Weights of a small transformer language model.
Size: 12 layers, width 224, MLP 896 GELU, vocabulary 512, 7.58M parameters.
Training: a variant of SOAP for these matrices, 161M tokens, 4917 steps.
Each number is 128 + 24 x the weight over its row's rms, rounded and kept within 0 to 255. Layers, rows and columns count from 0. Numbers have three digits each. The size before them is the row's rms in percent of the matrix's.

# down: layer 6 MLP down (transposed), 896x224, rms 0.166, rows 414-473, columns 112-223
# up: layer 6 MLP up, 896x224, rms 0.164, rows 415-474, columns 112-223
down414 104:121122139058124101142099122104121177139107139111115106148124129118136092200135119144122117111081137126135107154165120127138123132113105117149123127077140156088130103094120119063114083135118114133121101113084138143176121108141125103119143148091159111155122168150112142148092142133130136133130139146127116160139122147165113145117144179149
up415 096:140143119130135139104092151104050103170103155132138152164148095137140108120163139140111107162132092102105121102122135092135117121072122099150122167148128142148103093153139143124117100090117139142100090080133101137131164133101125140137126135102110112139127092141153144127125151103073101193124107135149125161148125128108126108159108137124
down415 099:112124152111130113176170100143114150130166173181137100105123140116106129137171142123145122121142161130103077115123101099119077143120154128113121153106129101135145093085090134145162126162105141104097146143122136138132098133147112168096143140107127115111114125165119118122120111115123113125161097101149082116146160126124134128138110119154
up416 104:129122134148117150167091097104162079130113131138134154114111127170101143124077177164145142123088121062080134106149095132131130093128128118124133104150069090172134096138157172153141119112150130155160121129120138118179128131144133123111180073128120138142144145127074120162134127115131117096112167131177156139143133097159123115175129121137
down416 108:175119114165154153130088179142139098117146106100106089116128166163136130135169142142115143155113151139121130123109122120113080142154128198123152150087130108127126086145186181148139150135123126145115130148127142161146144116130115144142156114112146090123113129156130120111091119163127124100121115143144116089104158145135102144127139117118
up417 094:145096115129152128123094101140097099120159164089156107133200143152116116112157102133150106129100123094147133158127145136116187149123181117113147133109110122161107094121133136125177098115126116161113138116144133152119104105184102156122135128142138163141129110102138153114120146107082135131122122115137139133121190126104129085132155096145
down417 105:156129085098083127053129091133143120157157112100086122117134157144148115138098149133105127134132105150132152101133109179075155081124153173151110133152109160120111118168134161142162097109110145099148132138120140141094123152139097144119145100176166128127160145138142107117104124119110077121145110150138153150153143115105142084124154153140
up418 106:151132099166148126129150166135119148109153108117103120126129170141114075111135157122167131116128117119108106124157161136141109108091101144111153147148095144086148145060144143170136137135145122158167115156133130099146167110102165124081078156136082127128165090154172118151128157109162139105078142113156143121144141133143073121152101110178
down418 104:162129164123148101131135113125170106108164122152138077141130106104131146114147096122124114099183118142122127112142126110131161133133133134138077105094133112087162139093160127133108110091093155148163113127098154119124099169137070070146117161078113104109142130143114122119117121093159141147190151149150134086133087118159136116159076112113
up419 100:128122106159148178115118076125134112130151157066149154124100109103187136132174161167127109143109127141094132137100124169076140128162128145141137117138126121131095100104116130136146210086135086116115089135102153125127134111138138136120111129137148089161111131134112145118139139126159132119148127127112120115121140119108117108153117102138
down419 101:155137079128136157108122107108116111125100139127123157112092139108144145175157092100103123156130152159122091179124098153100132101101136136140144112112129094114097128138161133122164146124165120129157114151155120089100134134092103139119147097128137118137149086154119111146126085124115140140116120168153125145125163149134089141151120097136
up420 101:124131115147114120109139154139152109133125102128072133118123117141118126143092126140145160124149097111140167120129158098110103109146116142131125121092131119086107165117136113175128188108093138131100113090141103138087122131085137116136143132172092123111129122098144091130188123142076139141136105088142124115125132091112143122114132163114
down420 097:140103107098132109135137127164069122107137173110153109125147134125137117119122150102108141111123119132086141100132124073141116141166099121174092152099090126133131112135094145156141132126132166130139086147117153118099112099113074118113153145109094090145117130139144147133157097152144161177150119117138110137126170126144165090134126132178
up421 089:081150085110147139138140086132166127158141122148119143137111158106111135117152111146112087126108166121151107152122127128133156074074163091116138151101142110166096128117142111171161116139137131146082134153120141118172137129124122148115137129162147151116127128097064109156122146168087154115138134120126131077132125141108139144126142108107
down421 089:113139135127168081133137124126150144165141120109160173127084135145158131090134133145121149084133127133154140129112121138118152155118128129142113091137114120136140123113104138065119137149146117082109093145112124135096141084114152130095177106109089112119166107153144140112124111125137088096205112140130137112127148095159107137106145162086
up422 104:142114105155138160134113105109090142136125124115179157093120116115140141131155127136102155118102141137149116104127121155122067126128088131125117083150141111086103090125127111129103087110118093135126117091075110140129120124155165132106109095177125139116088092119141142086169115136141085159165179096120137125084130122113154081156137141150
down422 104:132170153114072119156182167077135099160140108140092122077119156153108155094119126122134100089103102147154121103110100117117144113157121123152101124126111123132099145145138123135151191084161130131148100113119103077118129096111129140145106103131113098145113113107178136124138157129143138119135159141148146166112134114126095100117115161121
up423 108:150152135137144109160076120123126095175122144123149095146146113142153148123142134127136099153100101106131140117094081150154085123090106114141132077147126092131127161090114118121139190147137140166114157112127094109151104157144136122106131100101130147134070132137116101139127135088140146113122120128131122129132116136149094129064112131173
down423 109:108130122106127117112161164145087128124118160129101101082096138129163154126096132108123144143128105089142157131156152110126148127124169105119134122109144159130140153144119158121081135086137138090080140104136115163116120146138086119113119155085138120134129122137152127125087131120154091110074100119185159108123063112112160145135124168130
up424 106:143105149140156125081115140150140125091146110119130094113126093159130131116136128132155126167120091067103117170118132149156105120112097143126116146124127133133061117109136111118119145151114146187133142144166099098144156128110115161127154091122106102141144159126143113131168121154119155133098120125161151119097101123132063122172122083107
down424 114:132173151146151163102126125125104156142151113136130117132162101111129198125145151175110115071123096130172135117129109111100133128110136121129163128174151150158106131146141140154118137079108122129112110111145130127127124131085161091109089178136144100103131112156139116128157118165154108109099100112150149139137090115154138100114159129141
up425 105:164150097137113146110147104146093127102141134100155145122160120163126075124075125107202126130148133135155131164138112144154136141134147135141162135064106137099117158101154140138169123128162146185113105086092096140158125114085117122124134117120121103108138105137109123161146130145129129146151168101116144164091113131133139116147143117139
down425 111:153127138113110109123140149136120154145133141135105135137157071121094130109130181137123143132166112122151111085118082118131128087136096149095136128146116141130125111101172128147133135103151163126100139138132133154131150156144100143091135198127158122100124087123123103140136122097110119132123147152164117138076134102168110152110137126107
up426 098:157154140119098147106123103111178165140139141096113105161120123069166176145081149138125132135098131091130109095114143100133172147131130135159128117102148161135170177108166121126140131174122136139091107109086128131098114110171096129121158135123144101157108144160103119089126127137131122172098148150129100112100111116142153140162132126122
down426 096:141121102140175120097117114116115147076143124150154168133178165156124160136142131096148138162146189144102126106153138149173123125099118114088108136133098113136121110124158133162112140096116115113123150112122116134101162160110112130085157120122112104102113090128123147153152100111131157114147085142146110086157122156078150127119165153107
up427 098:125130127134149080080167145168082148143133140129124148129171133123163122166121170098098129116134111118120169131140122129114105130138133107138171130117136145133100173119121112095120116145095109100118146108133162178155090171123158147113088100113134129130062135118057106147138159151092077177155143122089136137144130109138111171124124116105
down427 101:152130106163128110152110100108174155099092143139153160150120076052103125137126107110124130095135147139116090141178088141120150088136139095139150113149115136123137127107159104140096138130143094094161182107157132100133121135100157111120150094120141111098173118129164099152115102137158123103129153134115145124119092119135156128163119117166
up428 102:128134088109134139116110097074148131122130119116156094130123113115132113075127106114100168139162153102126130130094095169112127131102135152129146126094118110092121129105099111146140092133170178101131126130155139183108134134102140103159116122153157163161137149121157123110106113148110136133096128104120085142130097155131150189102087127123
down428 101:138139115113137143131128125125100097105145131068135168128153125123161166105127136115082143101151130135121084138124156136107174120122122087113118136159129117081182184148131116114180074157153125094165121116146141125140134145142166124135120151123105133100128148141124198116115079104101162120128118154124140111112117171147105173188172096104
up429 096:133140111103103074122109120164104089106141148109111102094116078111138115125131147090152099145159157087164126136148101141127136122153140087147135152176126134113097087107134131131145121111148101128106168156142114136118113145127135097149161110081132118158121119159088088134074110131127104152107107157132133118116141115186110127091166137203
down429 102:121181176155084127092092140147116130131134126100116116122106122090100121148111126070133124107143149103098087136158118119153170163149089107156083179196115151137112128114181179126108123119145121101117164110100132164127115106105131124137157133120086128117109122109108151133138112115143138133087174149119145152152135108182134098102128113121
up430 112:101113142101097110083093132118109116111110171130158147144158143102126106131131110125155087103094141101127141152125147125133099098133131185120119135147139122166125106162110122083130146201133139095064176098102144120109150146131107141109162089154112138080116110119120126155147106101135126190103160107087118156166107146134113094108089137081
down430 110:131130145127160106158125112134157140140149124128095158108143101120140160187102123125132110112171101172122105107148138109124156130176129128149124137109142112093117161135099130138152108140116129126128116121147141132103123134121134153147131145156136117096119142148137132119146150131117116135143195113151095127106102113120146102125134132196
up431 100:117132131136088117188163114107161117148146118134131087148129136137126105147107098139128153130108118169129097193150141114114176091134117182134114124138118099105106151109106162109124115116122151104124118155135122140121161122167166094117117131099120122182154168131143145088130153121173112157082100127123092115101140121110134118127136154114
down431 096:135135106102127144145116132099126137114114150164139131117126105149115142145126126163131111184117149161091142113132112152144110102134135163130130118088163141132122129093121123122125112087156145169144164103159137089119195145188138121089119148124118130122096089153154107167111153129119128129139115090118108135162152165110148116127145129130
up432 100:145166130117078147153130120110146164114162138139158129095137121129104119120110123103127141143104098108127151145153106099101115133151113173116123131156156124116108116111135102133177134096101135132085111098144122127195134128170132160136112133075163100117155141142111161119128094102105106146141078119115125139139168113083128145151128121088
down432 107:123109097080139100146126151105149114139148107113099142174134146138121147104101115109160135153119072158150108166133121098127154143166136139142158107128104138138124126124130147136139098154116134115130125073126097094154101125109122135156112156123137119104151145135120106131135096120108119129128122125133057097159183157082129100101110146174
up433 106:141125144124106134117091121113131119110110158164140170118099135103115102108163178156162153095123111144096153190101130137127127098116155122128128096134073088148103102143165127100097149162086153126125123152130117177139118111099161107151106177101141150109158111167136143167113079103102111069110143095140117109122138136121139127146124118177
down433 111:125128130121117148104107144093196157155144127150118148156142133138117141083110167102144161102127148111135145122136139122111184088139142134123110152121133136104140130130116122145117163116135123162119154111145116167181150127169143122111132158136139118123169159118133128122133109133162129105115113113085116151146146114159142095136118147186
up434 097:109109129141137130124098114126120074149132144163132138165120125155125160130126128107148179143124129118162123138121099133104147114163063099108156147127136128144121112103158164159108126138119139125126108112078096150082152141100141167159131064103104173099143126150101091139111147117128102174149125094140128139085111093107143119125097138097
down434 099:147104149111130100117153111119098144161115148148052103116133099102123139149131147152088104097134103136136154130159129170096122107175110147146133088142136113127141109117111098152112130149161067105160142145080157109106081135156133101136137144085113157126093144149096127121110144120078148143095132176154115116155115126133094131080094146148
up435 097:126111140119149087174147132149098112133122165137137114153126129100106114114094147162171141138133139126123103115100133131108118144104124127131149061137114125101114105104127112139150150112127154118100163134160132121101146149113158108094091089142169116118113118120116179044112100101122128124155120134141113142146146125110170171111196098116
down435 102:104131127085128119161130126148114107136129148139141141139157108151102127141171114113132162144154113091109154178154139126165123125085125086092154121109127194141115135090174109118116120122136142079130193151121119100112094132107146093142123125122143116132173154116113140130102080180102144142178114155116156144170116158128162137123164140088
up436 101:140102083153165126147119142199107107120110133165152128081122150142108173168093101133146133119156171128106133137120181119168109126114110093107154177121145130122091109090114138122117137090107122172139106107096134142108116149149166106095125127128153111129132124115143193132164115145088143153127092146109151135157130133128141097098168135142
down436 103:125137182127146113071086118130076118123106173133123151135145143142150072099120127107131136143094131111175135111121144083133123174121133105124141128173112098158102129126117129176130172122170170144146160136098067119162084148141131160144133146106152126152116132110145114114096128109137086149125114117140131140171107085135130119128089132146
up437 100:146168090103152157151127160151121132153153148124139127092109158127113123127139108153124133110139091127141096113128093138160105133092144135114148133125126105128127190069104129159151137131143109131131083098123137123091087134108129098058117149181170151180125133151132106117117118148076117125101116093124128138144147142106132118137124115143
down437 101:150130162115117121118148146160116120163117125118148137107112121145116142112118123122093150120120094154117121148180131120102080107110163144147156127131109148159121150102122107077149111130185139138134113086138110129136121141137112110106162109121134083119143118115103114162086079082130107104099152107125129111129170140137136150109168122121
up438 097:150133139161089145127107152158158136141170117105133139117105113102150108157118137105153115102148149109144114164163126070118145147108109145118127146119099054169105151153136120124148130085149125143123112111159111110117109118157076128165082119132116164191094163141090128141116118155132116132089097131102104096136123119141127127140157139133
down438 101:126126137154149122086140127107115118195138163113131098168133103111152143148139118150138085119129103149125163113168155130129136114120108100125098125138142150136142120133151084175129147139119164125142119132142071131091116099144152110123120075137172124087135140143165124121128114156115179154169103158080143168121123156110113125115097116118
up439 098:143100114162119137099144152149112108119174152102091142155138072122104119146105115152113119114140126104112124151059117128106110112140151112105160121132137124120123112129116132075127153100123186120140096145109124151127116132124102114120135104135138134106119106161159096112144119121146167151130161138112122124127166168100117102174126154111
down439 101:106175132134076149178091098109150160123111136139131137121143134121147119140140128118083147130161144134091123144168146127127128123160100119119140102140139132148143122117152111145093143115122173120142142134113116103134109152094122128120153118114123103139130134126126114139153147157134157116128134092129097126097112099147135106103123091126
up440 100:172110183097124084153136148115128106139167132121097141162152148170126114112125134132121122158091133131171119103167112105099148156111113159107149120127144121106137147116150146145165158139109176098149138117136080120113081098129127145122162115133101158123110102136107123133127146128098101109130118133150140181113099134088144122110099159105
down440 103:080159119124112136102120119135128119174098125106135093069122095102118110167119145107101095101103137144131135130126144122131208142133121188116108140115114123155176132102133119119141117112111099071129100098102131135140186145118145127134138171128118066137145116154147147122156122167120157117139093152141112129139115105136100136116127128133
up441 101:113103112118088154114134165145131106128141130134090107137174111142108136133129132143104132141121166146108139083120144147097085106127124099127125090131107148121091129198146161123162099119126128133119093077128138157162124139100145145132151087124125102103157098116171088127108116134137082118129110077146076135112125073124147138164153150130
down441 101:179115142159123126161146110115111112127129139158101132180140126114165109116165139180133098126132109130080097117120126147145133132129142119134124133080121159121167154183138139147190140099100151149123142103113149169109123145137186083084130097159119117125111183145127106116127123094125130120128161154099129117119110116124075142141055150129
up442 112:122189142175123120134136114076150100115095143077111137098124133093115125129137160097094136112154148120104160115145188108124122145096098137128141119145104163119066115137114113144103106088163146112117097110115144137116147129102109150104146130155138124130128122113107094135156139109101118104130068097108120131167128144099150079153108146101
down442 113:123148134118100125110136135113127112081118156140107132140139090172151110082123111094082155150117125125147160142124137112095115063108150098147160144158126130137144103104105153136157144108194110146124135145089140169132143098132149133129097122134135097115111171151122143097108105134128118110089136091128121124117096089130108092130130134138
up443 098:208119118115113132146155095143168158155148126095154112102146097152152109134143112155092127105124124138138144123101115099106153125105144093107118083133098066116090114089117147166149163140097098136137074172161108112128129134123116153145184139142098091123095159110107093089123132104110103113152099134168142136082131156161129125127088114102
down443 100:127111111148148154099117118113123089153131133099115141116139120102159084139075157140142186096113182123176102131131127132135123165154145129102136160119150149070137127146144088093155143136145117128157113111142122106117105103099150153129121119093105180119146170174106161088078131112123111183127084111134124153126118120120161129091095119149
up444 095:141085153111119157135123137130155146086135144166143137108139121054124131120155157152082134145156125152126132138133088125082100131134095129164083149134111114147155105114110121108139159125109109091117122126129108127136130140143146103093108147130156109101063114131160136126119162126058133113143110126135123129119081178136134087122120156095
down444 099:126140123144143116119121108145136117163113114179141126136141137098119103155138148110184123148123111078083115125121125129125148143129135115107119105109201119073160141144148123136191116129117120072130137128127118152134094150175103116144134125099166062140123146141152081101137092142104151109100081160148114132145061124158151126104125120137
up445 098:128127093102135142125164127147123091128133125089110117153119150132105125122141067116108125083088116145113127145160115115152114108130106155115135103138137157096168086097143108145186136127165145104118155125163134134082165126104073161129132149135096169158141123116112131131108128165127143151109101185121172165121136146151132123118116160112
down445 095:116113179109161155129108129161109137150147142121147138108111105127121133145116176151153133149168123139113171140138116087128150117178135129161139132138104100088136184126147176151102143149099144090141103156128098104124092093095121105152170172132087087126102129127171154139100114120110132105104123093172150089109130119126129129130149083132
up446 104:104146138097107131124161136156107121168102105102128105114143148127109127114091154124161125133127172182110146136162149120117136111122086109151145137107079122076142135127111147135114136151132198109139069127174127132118145151106117127117160115169165131131110104101151138143150138095146089149112126148106118119149121164111101138154113104135
down446 102:123135141114142104157127171100121123157083170091171148118100090126135128089157118113151098107120104108119126095143162105154095174118098137149131153144142114153135106172150079122127116159114129098142073124112123104100111167138131114131123128136117084150150115158154076132122113146092124141139079162129117129145102113166143110152143145172
up447 096:123134134106161178116181125142136107108125105107130144145166115123143179156122127095151093091130166136154091173078132151123118113100123067138105100128085110090138142125118132127144110135113114085144128123137120140128138126155153164130130143096129158131149171117111179136160117107133086124143106136129170114105071119125123117117119147151
down447 100:136110156139116146133111084117120127138114111081116161135120164157105166086101120126096108116127122101097085097127104144170177126101142126142116135133137148139107124132138146149129141110128155087114181123118148114162120147116128135106144110114145134131134126132129142129155159091125113163121131106126160141165168112145089133149104141072
up448 108:152155103096112115124181172149148124105146124144112110147206157120124128123141142117128116086159106127129129126144109131164131126161150154128151143124145107130103126154146142130148175143126116148097100120130164157128156135123118130175117155152174104147135097111130136105128102119137117095116156093092126074119112136085099117116121142108
down448 104:136102120117157127128115124121118097142135120129145148131128135148086140107123099107093136113098134122137123127154147160166162159087118102098130152117106157119118099117084145096136117140145135143090130094100125117172155142102133114099124147124160129092157146118104091178139123134154154109139124121130183095081113149126108143112115134126
up449 097:141079114128125109144153114085094162122153172118103109076103145131161106139112161143147111145089179123122103160155081123130119127109119115127098102118153172114108153145101169161109095106125126076171140116115136085103139110098133128115110140169103111109124139139144072108155098121117131136172077099113121126134131138111126129124098140112
down449 092:125130132155148127100128110160128150138126110089144148119088118142112151155111128112148101163158131143104102109104148157143129155164102100152145150171113135120115116173132151116154121135117122124127137125125094161204093110167110128098105130145166134142159125115149165166137083126151132082119087182126139118138115150100183113154124136098
up450 094:113105144116055120150134117115087129123120127116146109103133139104128135088116134093155131150120135113142156105166105183085089120143102106155113170159111143122132065122129105108160130107143169178146130134143088115153135135116109137117127133113165111147148118147161134135117115136158125140157128127137110115141138080103126119106107133125
down450 094:103132121084135162157089145114157139056148095119141158123126131101126142125141131085163112103130198123130143100126119157091141105133134145125119114109123133088152138127162122079126134139176213135155144109112063096152105135146164098162134139116086144133162104126094181142128091124142136147130129160170113099159110123121143067159128120127
up451 098:093139098130106118151117143127122138116142115139108095124165109087129158158139129152163064121102109129131141095146144156123156142137107090149156111123152152139102116126108182141113097125138113154174119112132114161120116127138171132140147167105127144151137099114116106146112102117152156122184111118142169141069125107106152156102175135171
down451 095:136134150190149130125142122120130090138175098138127123161139105152183128119099138113129101110160182147128110127114153135161121101171114134185110138121145120138166114106176128133154110109147113126130127102120139114131108136105153120114114172100087150107128100141148116145151131097101131077163125135134114105112130147116121091175153143121
up452 099:127184134155120122151134167148142117134115158131117063139127129143125113141125150120106132105160156135094121132157114101108096138157128155123137159126133139130141113154112134132132113131102147172103125135148111137120123137163153141090098112102156089137109097109138132143091108116150113101146121105112118124103149135085127116197129133090
down452 106:140138145160115183095118114130137134117139148097124149134164132124140139070173142115160162112123129127139075114115137096130172179101126120123157160125093132122128132094157111155113126119105084107131132131142102129124159128133138101136109149116191075139164177127155105149150147132184160127132101139109132131113143133132100112143138135105
up453 095:128155129140123139166143149091113154094086138131122138133109132071156099097182151120114119101082108115108126131142122149162175173079122120135077084138126150167137137103121134132089151154098127131134112133092129177118154152106147134124113136144133121129163102088139094126102163131081163110132121078121120128086137110107128103188149131067
down453 093:127152088133157127131091151141198100132156119142132138126127106198133083170105082105124144114168137131155143162147120124119140150146119083144149131115145104090136107147146106128141105073137095128102124097133151175133113148146112064129125119128116112167080128115104116092138113143134126110095115126107094180143145142144138130127132142200
up454 099:107158120156166134188114134140122099117149143132130123153125145144156133122117130129150130153143143128118122138096123106122161119146103131134113152087124105128137119104132100114153116122074166172109166123127121108075156104124147167146170134122133137140151158109125104142116125130128126107107113113156065148100084146129145108145138123166
down454 096:112090106114114153147173126094108125122142102136146134135047090102126123177135099153085102089147119142129135113098073152111118151113151095152123132123134117157120127142168119144153141103169123116114184147124086133143075098135112159164142151155139116162108117090095132105163101152151139099174156122134131111160135113142152154151138124125
up455 103:119130115169145141163143142124088134161149135110154144105138136145128130107176066094178178146119145091096175087124148122134094132096141136122133096100149092102132120103112149085178161147145122132136165105123151119123146129085137138096096114138110176134097118105103122165145105158138094153140109136133144080122127135135137131101082122136
down455 098:117118143138124115119077139161155114101087118140122072141149091129127162141118147142065119154094116140132133161148131112145174111133127118109098108142142187127164126150111144118064161071130146119150148086095113153090142151151135114105169093124125102097137112100162126088099131124164168108149176138137117149107157117133098133103124138151
up456 106:130108126156134141098144120133089208141151095124107128150135134111164163143117163141138105136127142129141123166146140096130094165089135112140115170109093101167086106162124137109136139132120087177112087178115180120131084103108143160121125103169134110132134136166100146087135130089122092109163148114126084118127122111101103090144125095171
down456 107:112135128117138113150155134134122138113070070143113143094115103105128107115145111139117130135128123106104082085082097098145104171202160122110086135126119123125159095044075123125120115126144118146134158139115098126109094118169102089148145129111116122120105148113094112091126125069114095133161158136123162096153148144162132128089131121102
up457 100:155144138131147131135115071126165139175135128088158136152130182126121155077151150098137114118138103159140130154166143114119162147088119133136124177151093098121109126188117135140128094107145134132119127146130145150132141141088119110125120127152098078073112173100201118152126162158129109142114121094121111156087091149130142138118129091132
down457 095:104126115200138140105148106147126136147142106085137104124153105122124094133128097125122152182149135136133134094114136116112099103151079111141137148134127154139094139109151122105087126149121148143110113138104133140120144125127095111090159097051148093130106127136102161084133092114159081138123127180083126133164100132154133114108160102184
up458 103:140159155135129106116119133144129125134139087161118098129122092151154144139147075120134125096106106137116162107130135150131132091115143178142093127177115155128155136135105115140102085131152154149096140113135161138081124116095146163112127092084118114131114137131130136127088120113141153127209122082153121124142087115120131113157098142132
down458 103:162091128171117090132120136074101089140115126175123118134165160100119177115099116089112148164153125147139126145178132112152124124139142152083134107106118101139124161158147115099112123124101135150151104112172109150148162119145102102169108089118122169084131101119139131150131090139133148107177143112099125144170114188147114148119110124098
up459 105:129089119159119125094156153144088143126100164144131117096114148151122100091135143154107107158086105131143131145101136111123107128132117168142140103111154149152167121132137123095147114132097112112131168121121145115135095137129144121129086075122142121134143122160188112166125144121107137153134101170147150131115117158081133093175094123082
down459 101:132117113129091148139105114143154167116118153102093163115134155120103146134077096140156118118156171125162144128127089154131123118098123129128116131112105083099096139141143133120151107118142147129129175104110125141117143154104125134125143106154120159119099116123186111120125081137134152109141122107143116184110144105133170137108136146154
up460 103:149174122125127152155070130125119145104099120157128130137088137145138117112110137166143135115098102104118147174089126105091153114120121088112145132153158171111102125143133096142128111086119135145109080127120089191167112099148085139122082173103105172105113157123129103107137145088146091122116127106089162118081155123128111141128116139121
down460 101:150095133162143128126148147143134127111120170142108098170120126150091121126130103130075144125139096135148085116113124114136144144168121134098178094149106125144167092113118143130100153135128127163129097136105136129150170096138134168155122156096089103164096110157154104118147130105156107067130132131141158075074134136140206118115132129156
up461 109:125123124103106143129114114159121147156142141132106152129103160087046149121125119166152140122132158129154143150181153129107145139101095151113091138115094094135128084104148129111133125169138164146128096167111109158137145143160179129104102115103113138146129128089123113105093167125114123137142091121121134146106139116151124131184131106109
down461 102:125122113134135111124130104127116134153120074161125145108128160137127107097136171132148164116145127106126131133110120127123165127138134096119139153145147146101164121127124161176090134147157131150135152121159138136138134113109112177086118115151132145137069100140135129138107144164090162133127085143101163125142131162097150115131112120136
up462 099:127114115119125117113126157119157170122122122076160131158125145170157114137124139098155131137134134096126144098181109127142120111066122106143145117141129094128114113089158142133101107114123196144133097166092153130120130106158152108164081148135140150107141126120110091092125108143164104163102103151173158154135110127125166083136109129128
down462 099:144152167144117076129123104184122163152148196133149137114113128122133179135150134149126077129135112110148153131155062134144103143122157088104097111101148156118123091123115163160146125127110131150119114101166114142140141092090139183126151121165104110141113113118107130130117113099147151137091131108118113094118118146130125147172129101111
up463 107:096120111115112071165119132169157166125154125137121139112160079122144144139147148146101113167101167172119157131160127118107114124135118112113130128083119152112106119152118130150114112127134128127130166074165146152117141127114168162091145138125099133091119118146125103122087142113125150129136134115158127097128141128079158126134076136114
down463 092:151092107132128147127108097162079111123132114069100122148094134153109122162141106103102089141083099178123160157123110144106133126117148109139134136110124123143126145119110118127102111098131108083147168079121118119164131140116140110137144121121149138154105112127136139165149133098131142118111168095107123135149139129171103124106111122133
up464 099:111121123127125127168085156118139099154113084085122108155120167107140095132146086160136166160147133122125074134150109176165105083133126161122134099133145122130142136129136126075105123122162162129116139154138136132155195129159151125193128124145172139127151090166118114155092153148121106141104106106148112124182108123134086139120110100135
down464 101:127101149072120116127151081152090133150076141142149134107112151118106143119154148080150103120109124109137116130108109128135140128113129107139091129106078124123122144113116103156138137111147117081169134124108128145165086147129106098088108190123134148139127112182125136149101123124143145125136140162099139137099085086105143076177122125144
up465 099:135145124122182133149138126123118174153111124132137056084098187137101104142127119104147122114141128132068137118070119111166162130124116131128134195178151148165107131126154116138133131131129125118122082105089117137151116153150144154117127084125126141116093125097137158091123132164145113094123105098092139134124168134133116144132138091106
down465 096:192131128112110124160131136115109122115104136142124125109155100133160107157139121103151175097104121141150136085129110087085139105109105166134075165094101092108127147127149111126125063119130133139126104112146107130104101137093136152154136196150135177113096081110126158155128090126095111088113145123135127133103125125123119118158101139152
up466 096:069134123110163106121143158129135153116123105143158112133154140162102123140089062076147111162130150141098104108141149138153108154136142085201125130141116089141091143145102089120121112157108117149106142126102143126120098107110134136137113132149126106147137137118129147131095134160124121133145139159145154111153161086137089121120144120159
down466 103:139122123150070126078166106128129147117172137124122120149147151150154138131139145131114123140134144176128171118124135129118091137151188135135123130151145112103088116106140118142143092087119091083143116155147089130109098105149116101110134129118126096151172137157130105123095191132139113166113140142138137128129136134127120129199109111103
up467 096:165123106124098162144114154124133152127159094141160157148086167106109121146090147191182115153163086117113132121163136148139130142115113120124078147128116116145111099131134151102135135161159152170159086125146092163122152130158134101116103073111157120149126103090119157139150165124137141117113098122098125120143139101154083113138080152120
down467 102:138115117129127139137134147132157137144145158133102142142084112122148126172103142125116104115134123162082144171118145136141126147103140117119139134062107155083123113121141153106123106152122165124169137138100109114158143134114138081131143164145126089127091117106156128149169089145134108111129168159152072164165093120065127136136068147099
up468 098:137159130136124115117146137150128081092150118110081145116128095147140137081118162059067112109128127122131134094144151139126135116148102150139107151135105140130134129147121075141141130151168107103102126134121129112125132171133133072084152177095113144112135115157114150100110114169128121117134154111136156149107098098093134134154172133112
down468 100:124096112154113151118125126107171124098117135144157132131080151127097096095184198162129175167105111140067084090117131109129093141130181096118128093133123140115169113122143134157124123145099146155111151144113109114121147083138139136160170140134143134127164095136138122135142138119132172102131113117101136126155134181170126104128097084106
up469 103:129118146119158148161150105122116133115134090160133124119143106121140123142134129155119132115131141131129129144130118076105177098111173106144099131111099134161118126128137134147120099106099091136139143190119121146121096104157108145135131102141110163164102127141102116204142143132159148120157113153084148123112139140164134082122177140130
down469 101:157120122108133184172128121107119118110140107130094128164145119133180160130142126133160161140141127083133134188112145114140108153135155138122124125158165116069165151140127102178138120138146143168141152144162144118104125126123160114097181067137156157111104164142155162105104112137104106159143148136146154168092118154101174130123138137136
up470 095:145151112170146150090132114088086138112148109116171125144147124126145104144135139145139122124114126138153125142132138134136190121101075151121156128140173136142123128114138131071129174154077130159108095075126142145141127140108144145079145127099149124164126122134118140120155167131140137171106093124103130121136114151109086153085110135129
down470 103:167162097056121146112109090169155123119129112101136134117116146105107140119132150095117164123145110139128111115087137081146112138141142152150141140094108100132176171119129109152131159083160110134090126105137174123172120138158104129113114094182143131151088104119125121127119147130185150157135108130087124108148167133188119137127137150161
up471 101:115095087099123144138146108104127083117099148128148116127155121116127068145121095148221121139108079162098128123135097124180120118106132131128131108106114112110109109134119173128146174134157104165134105128131103168121116128108140136134132123117136112122104120105122112144118099145142138123140155104108133118093151083163146068108138129178
down471 103:143163132118068088167115123177122143113111145110061121125152129136109110136131100168115103127111115115131103158122150130132133172120122108154127087120138127136158129173143124141105124099142091142148119078102110159141172140148113110151101111122183126127162123152146124137138158079093127144109134125102112127149153132132158148122157155125
up472 103:137120112152103097120150080151121162138135127109153141122157073141109129105145171105144137091138139115135091178093142132147120135112111102135099104184115128150172075130125124104105138127172143106146125097102145162129122124180117158109151128109138171181112150124128149115121126109121161135115184100123151094129165120147109148134155135099
down472 102:138128135137191121109139149118133121125147131093169119137128098135094118113106119127164098129127111169111115119123081149138105135136117139108117140081117117151140095055121163106152130104176116110115106110118158114123109163157129130129101106153161125147089164130121135165151118106114131145180124077108160121175177149136185086137099122091
up473 102:130122134092128144173160144163106131096117105090136091180146167155123128155136102148119160100124146119140141101136121096093169087074094101101089162117121111120117113161084112115105125125108156190133099126115118135114128130121138122152103069096152119117142155168138130124154136127177125119111125141150141133100106150152112135097104085137
down473 113:111112128164099152161115113167159113074129128132106144179149096145160117136121117125090131129158125163157132139161055134158151128138151116124172113147105133114119164115148112140143117157072156115134134121157150115131135166157128111118120107133122144116080101127107134067149110130136152117146133167126099151107150106163162123167126138148
up474 102:137135120160124128172158121128100107148119137092141107118155167116141115103120111111125133118116123151176106135106107136084107116112111214138103123139117081115119122125107149074139103130105117099125103143124136138134110133164133109143124073167155098141169146144179115136133138098137110096121121172136160109125117131129082103088121115155